Part of a small language model's weights.
Training: a variant of Muon for these matrices, 104M tokens, 5955 steps.
Each number is 128 + 32 x the weight over its row's rms, rounded and kept within 0 to 255. Layers, rows and columns count from 0. The size above them is the row's rms in percent of the matrix's.

# layer 6 MLP down (transposed), 384x64, rms 0.0965, rows 139-163, columns 0-63
size [ 94 103  86 122  88  87  91  89  87 119 117  75 105  96  88  90 111  89  99  82  91  87  96 115  92]
[[ 87 143  98 169 138 123 101 159 185 129 109 125  99 146 151 127 122 165 159 163 150 163 130  66 117 164  95 121 103 157 105 118 125 110  65 106 137 123 179 185 170 158  98 111 173  79 120 123 191 130 146 122 104  90 131  83 104  89 113 143  79  93  56  94]
 [137 103 107 198 146 172 155 110 185 109 118 110 125 114 115 155 141 163 106 113 134 108 126 150 138 120 146 152 102 130 184 124  93 101 154 146 118 113 143 157  83  72 118 118 115 149 171 162 195 186 176  80 117 173 195 107 178 196 120 101 107 157 117  98]
 [146 176  64 134 114  67 131 126 122 149 118 117 172 162 108 165 146 189 172 115 115 171  90 116 111 128  50 131  98 128 122 153 130 130 124 150 121  92 159 147 110 129 159 142 112 114 143 137 158 150 127 127 138 142 155  63 109 171  71 190 152  58  64 105]
 [138  87 125 120 113 102 136 127  57  95 156  97 210 122 156 151 160 106 179 168 113 122 105 165 144 116  92 117 198 176 159 120 162 122 125 154 139  80  56 134 211 125 130  75 144 123 135 153 116 119 192 156 131 112 149 123 163 113 142 132 156 138 132 122]
 [ 94 154  59 127 137 141 110 104 124  78  87 167 104 123  99  54 184 170 105 153 165 181 111  70 124 171 106 107 128 132 162 142 144 100 118  94 167 120 182  94 124 109  91 182 189 125 111 117 141 126  95  95 135 110 117  90 148  77 104 152 133 102 141 162]
 [174 131 120 164  92 115 106 163 123 161 133 174 137 113 185 105 149 116 133 114 186 184 164 116 117 128 146  79 157 175 142 119  88 133 118 108  85 174 140 136 113 154 146 135 166 164 102 160 199  99  71 135 157 126  96 109  71 151  64 160 165  79 108 129]
 [134 147  96 175 131 164 117 156 107 116 113 113  94 118 101 151 123 125 161  82 133  86 128 126 159 162 184 152 122 103 144  93 162 108 150  99 126 111  90 107 150  90 144 123 201 150  57 141 180 187 161 157 153 103 178 131 122 136 167 153 177  76  52 131]
 [112 144 220 139 165 146 120 182 121 107  77 117 131 147 146 172 121 124 121 106 128 119 188 137  93 108 106 102 108 168 104 148  74 154 109 138 185 125  67  92  69 111 122 147 111  70 127 151 104 126 143 114  74  91 169 126 116 190 137  82 115 108 102  99]
 [147 121 143 120 147 151 171  83  74 121  60 165  87  96 114 124  99 205 158 139 152 163  79 137  79 143 112 100 116 114 131  98 128  84 101  95 101 113  75 154 141  87 151  97 155 137 113 128 111  98  97  77  72 159 167 165 188 144 131 149 113  88 145 105]
 [127 169 138 137 131 201 111 124 173 145 118  73 113 134 152 137 163 110 117 115 146 140  79 111  93 185 118 113 126 142 172  44 152 124  73 146 129 129 204  93 125 135 204 106  96 165 175 107 146 125  89 142 122 120 153 105 111 143 173 102 151  88 131 169]
 [ 70  66 135 181 139 195 133 134 137 113 109 136  80 158 116 133 111 166  93 138 151 111  59 110 146 145 145 117  97 151 117 141  78 163 131  47 167 141  91 122 157 143 116 209 156 126 123 125 157 132 101 125 153 136 101 134 124 105 173  99  49 119 141 124]
 [128  75 153 138  88 133 135 153 109 126 120 106 112 142 136 112  85  58  39 130 121 151 195 112 167 117 138 102 172 202 105 175 124  93  77 190  78 115 136  96  94 159 101  99 161 103 115 145 107 127 139 144 136 134  77 132 123 114 137 128 115  82 120 173]
 [194 145 107 108 160 121  50  77  93 111 110 157 161  95 139 150  65  99 119 170 127 183 180 129 149 112 137 155 148 121 139 124  95  83 122 123 101 140 155 226 124 161 129 149 159 150 133  98  73 144 115 137 154 165 133 111 111  96 140 122  97  86 167 108]
 [136  81 102 129 109 124 147  32  80  83 126 118 138 203  83 108 124 124 133 110 106  86  95  91 161 123 183  78 159 175 134 102 138 149 150 137 151  84  99 141  83 134 119 113 156 134 159 110 107 130 143  76 168 131 159 143 116 142 168  91  97 117 196 137]
 [157 169 130 157 108 122  91  81 173 114 115 106 164 131 100  81 127 164  89 122 108 166 127 100 154 130 127 115 146  57 106 151 177 100 149 146  81 140 197 146  79 141 127 127 109 164 175 213 137 144 158 181 147 119 137 173 134 109  56 135 118 127 102 115]
 [125 130 122 180 144 150  70 144 128 132 129 160 110  80 102 104 115 111 153 116 156 174 188 105 159 103 109 153 167  90 104 125 160  90 127 151  95  99 145 163 108 178 103 122 117  96 140 151  96 147 164 136 148 136 126 194 182 110 164  37  76  70 100 123]
 [102  87 165 128 113 111 123 113  93 110 119  97 122 147 157 140 124 118 156 140  96  88 138 176 117 112  82  71 106 105  51 132 116 109  77 152  37 113 149 107 102 112 117 161 111 109 141 143  41  58 101 136 147 132 141 158  95  78 141 117 134  95  85 144]
 [143 144 134 158 160 211 208 158 177 110 123 123  82 128 103 170 122 123 101 105 129 115 100  90 101 136 158 150 163 170 137 119 171 101 209 121 163 134 172 108 112  99 143 151 118 116 157 187 142 141 148 109 144 182 176 127 175 136 135 142 146 125 173  84]
 [ 94 140 124 107  72 170 119 110  96 132  80 151 121  93 170 148 113 169 114 124 173 136 172  85 123 139 184 107 130 111 163  60 167 144  97 135 197 155 168 139 126 102 120 130 201 140 112 103 138 110 101 106  91 124 129 179 186  72 117 135 120 105 178 159]
 [114  57 120 106 189  99 147 108 173 190  64 106 187 131 129 116 129 107 163 149 144  59 131 122 103 143 126 120 118 154 120 126 142 149 118 129 188  86 151 111 198 133  92 113 179 154 122 126 146 204 131 149 145 172 157 105 101  91 149 171 144 126 124 137]
 [108 108 132  92 111 163 133 182  67 155 154 167 151 128 153 159 147 106 169 116 124 142 170 138 145 172 163 119 116  91 145  77 142  72 106 161 137 151 145 115 188 130 173 129 150 122 103  55 149 209 104 144  89 115 172 173 131  95 125 123 127 132 175 177]
 [114 175 119 154 122 143  74 153 159  90 175 174 103 190 148 141 138  83  74 123 156 186 138 114 169 100 125 152 162 133 123  79  72 153 119 115  60 143 116  83  81  85 133 131 127 150 113 138 151 151 109 120 158 168 118 158 117  56 121 116 108 167 142 175]
 [118 137 150  93 134 133 135 135 160 191 136 121 174 155  98  64 101 149 160 154 165 131 180 125 117 141 104 125 140 128 180 116 158 100 105 152 108 119 137  61 135 112  79 103 163 172 140 148  82 126 131 160 188 151 113 166 196 133  98 143 106 198  60 114]
 [ 87 158 127 102 211 185  60 141 142 109 166  94  90  83 167 155 133 161 141 112  85  76 130 126 158 161 139 137 134 122 137 100  96 189 127  83 139  99  97 115 137 136 158 131  84 134 105 121 184 130 118 135 156 155  54 133 142 144 176  91 117 113  96 102]
 [138 162 174 158  30 118 113 188 143 151 154  87  94  98 159 163  90 112 140 142 134 166 119 107 101 117  87 124  87 167 116  94 167 110 177 120 107 112 176 141 165  97 163  87 124  86 161 117 163 125 140 100  75 158 138 100 131 146 171 178 159 107 145 151]]
# layer 6 MLP up, 384x64, rms 0.255, rows 140-163, columns 0-63
size [ 99  95 105  93  93  94  90 101 102 109  90 100 102  93  97 102  91 107  95  99  95 104  95  91]
[[110 170 148  89 101 109 143 107  52 148  74 183 108 134 175 103 155 187 132 182 165 184 105  72 176 108 164 115  95  99 104 173 160 154 130  99 122 138 121 134 101 121 116 144 157 120 120 132 117 139 104 173 100  82 128 146 151 112 207 134 151  91 116 130]
 [116 109 134  77  93 117 146 119 142 100 160 113 106 181  89 143 166 165 111 132 136 146  96 206  84  73 160 113 107 101  98 135 157  81 109 111 130 195 124 113 181 179  91 125 148 124 140 145  84  96 157 113 130 195  93 117 137 116 200 101  94 117 106 147]
 [120  89 154  90 112 119 139 180  67 159 166 126 118 124 114 147 166 181 121 139  82 187  96 133 106 129 141 101  94  82 188 148 160  96 149 172 148 157 118 112 136  86 146 156 120 123 137 174 112 113  96 126 130 169 158 120 111 173 101  85  44 128 113 197]
 [133 102 100  80 114  90 132  78 110 129  59  95 163  89 155  96 139 102  68 166 159 100 100 131 147 129 147 132  56 114 134 122 114 158 108  92 140 127  77 167 133 143 133 168 125 147 119 142 158 157 157 110 112 181 229 148 113 124 157 148  66 140 102 142]
 [ 94 118  92 117 149 123 146  77 146 101 163 112 140 123 100  78 104 127 170 130  69 111 101 130 121 145 105 147 122  75 106 135 179 155 178 173 212 149  99 174 124 107 140  91  81 110 164 100  96 116 169 139 118 111 168 106 155 133 195 109  99 183 163 159]
 [138 163 153  73 124 122  95 106 178 149 133  95 177 120 132 115 109 138 143 128 121 211  95 112 143  71 160 120 162 170 150 106 123 116 178 131 124 113 151 160 132 135 128 152  83 118 152 165  59 119 170 175 150 103 100 116  88 109 170  76 108 207 132  87]
 [170 140 134 149  79 148 114 105 104 121 170 162 167 116  92 138 113 139 127 113 158 185  56  81 151 144 181 185 148 116 131  98 160 138 112 143  98 139 185 132 165 162 126 178  88 128 148 102 129 100 180 136 190 106 110 146 152 124 126 203 106 183 121 102]
 [140 125 103  51  77 154 141 119 151  98 126 141 109 176 126 104 116 106 117 122 148 122 101 167  83 152 143  50 112 122 140 102 138 150 106 164 150 184  96 156 150 159 135 213  57 118 137 139 125 154 112 126 150 114  83 115 125 121 176 120 208  96 162 145]
 [134  66 105 138 120 140 121 106  67 117 118 101 176 101 103 179 150 154 142 101 155 168 164 113 143 101 129 183  81  92 175 131 151  96 117 110 115 155 174  99 131 144  67 144 143  49 120 101 141 112 108 107 124  78 158 116 132  87 128 114 148 135  46  79]
 [103 143  95  79  66 166 125 162 127 121 136 168 123 104 131 159 113 113 141 127 120 122 187 169 138 181 177 102 172 141 147 125 141 102 136 181 141 130 165 128 133  78 120 183 102  96 116 195 111 123  74 109 118 165 101  80 180 128 126 183 187 159 172 130]
 [133 142 115 131 171 111 120 105 108 105 154 151 140 153  99 143 157 162 178 136 105 104  90 177 133 149 129  88 136  44 156 163 147 142 112  80 180  90 178 121 173 200  80 112 141 130 104 140 206 114 138 107 105 162 142 110 127 140 151 103 150 160 143  56]
 [116  81 108 132 108 146 131 117 169 197 139 166  90 109  74 147 116 177 159  73 129 133 103 117 135 180 186 176 126 136 147  84 181 127 183 146 110  89 166 118 171 102 104 141  93 140 135 168 157 118 146 169 115 121 184 132 151  61 100 108 129  99 159 157]
 [127 125 171 158 117 124 111 210 151 100 168 126 139  84 124 201 126 149 121 130 131 110 137 114 162 116 113  94 148 123 145 179 112 183  98  70 159 133 165 145 146 110  74 110 129 101 199 172  96 123 210 129 112 129 107 129 140 123  88 143 172 178  96 109]
 [172 145 182 124 160 141 134 170 137 116  70 165 174 132 192 169  97  73 114 167 174  99  78 159 107  99 128  90 113 135 189 143  94 159 201  82  96 134 129  85 143 118 188 138  84 124 122 115 140 119 147 148 114 146 144 127  96 123  94 116 110 101 158 160]
 [ 37  99 135 103  89  78 114 123 126 102 168 129  98 115  85 159  78  50 153 177  91  85 135 123 134 167 139 130  75 127  96 189 148 169 154 137 111 112 161 157 123 143 117 117  97 131 119 126 142 105 115 106  94 105  95  70 124 102  98 137 197 128 143 113]
 [153 150  62 137 140 115  67 162 145 125 157 115  84 112 118  94 110 172 160 128 123  79 138 106 122 156 188 135 148 175 189 158 114 170 176 135 178 124 198 123 143  95  94 123 151 145 115  68 151 120 168 110 138 155 107 131 147 169 171 108 194 108 139 136]
 [ 88 116 180 153 183  91  80  98 108 136 111 100 130 110 146 138 156 182 149 133 125 155 129 116 185  79 112 126 103 113 188 149 111 103  84 169 121 134 115  96 162 102 117 148 160  98  83 111 168 164 116 151  91 136 147 103 134 162 170 126 113 173 151 232]
 [116  85  67 129 139 120 152  90 186 130 118 120 146 179 179 168 166 139 172 183 131 100 133 156  97 181 121 122  83 178 111 109 150 157  98 129 172 104 110 103 158 119  84 128  94  70 115 178 165 195 133 121  93 121  96 126 122  81 150 141 106 114  89 153]
 [137 156 158 116  94 115 148  96 124 163 158 115 126 100 135  70 161 167  70 159 147 184 155  76 142 165 130 213 138  57 186 140 138 160 132  98 106 123 124 104 125 135 165 129  91 102 120 143 148 136  65 119 116  90 177 113 119 138  78 157  66 137 140 128]
 [113 142  82 129 166  77 125  75 178 145  93  94 140 121 127 101 104 169 118 162 114  63  86 103 118  99 112 226  90 158 181 145 140 126 135 101 109 117 152 104  90 141  54 124 132  76 183 155 127 154 129 112 124 138 150 120 137 115  83 145 118 126  73 114]
 [ 91 105  93 120 111 134 161 118 116 112  66 112 126 109 161 105 101 121 120 114 125  60  89 126 134 125 146  94 100  73 192 130  56  91 155 164 149 101 120 112 154 151  77  94 158 191 169 160 121  94  96 178  90 137  95 126 122 163 118 119 124 164 164  66]
 [117 166 201 131 203 152 125 105  97 166 102 134 172 114 165 194 153  98 140 167 157 163 140 163 122  84 129 143  82 140 146 119  65 140 153 135 109 136 172 149 135 129  84 116  93 108  99 119 172 138 130 139 126  57 144  96 156 186 137 119  96 118 123 188]
 [ 79  76 163  99 162 130  77 147 149 182 175  75 179 109 152 149 177 154 100 122  94 142 119 128 126 127  83 103  91 137 160 157  79 147 155 125 122 156 138 170 129 141 147 152 188 130 141 137 166 122 174 175 195  85 102  67 113 141 104 159 106 148 120 124]
 [ 89  65  26 107 168 117 148  92  99  92 112 132 158 111  75 129 151 168 103 145  55 130 132  95 129 122 148 142 164  92 144 119 133 139  86 150 145 137 109 127 110 127  92 167 167 164 140 164  78 141 109 196 145  86 111 127 147  90 142  97  92 137  92 110]]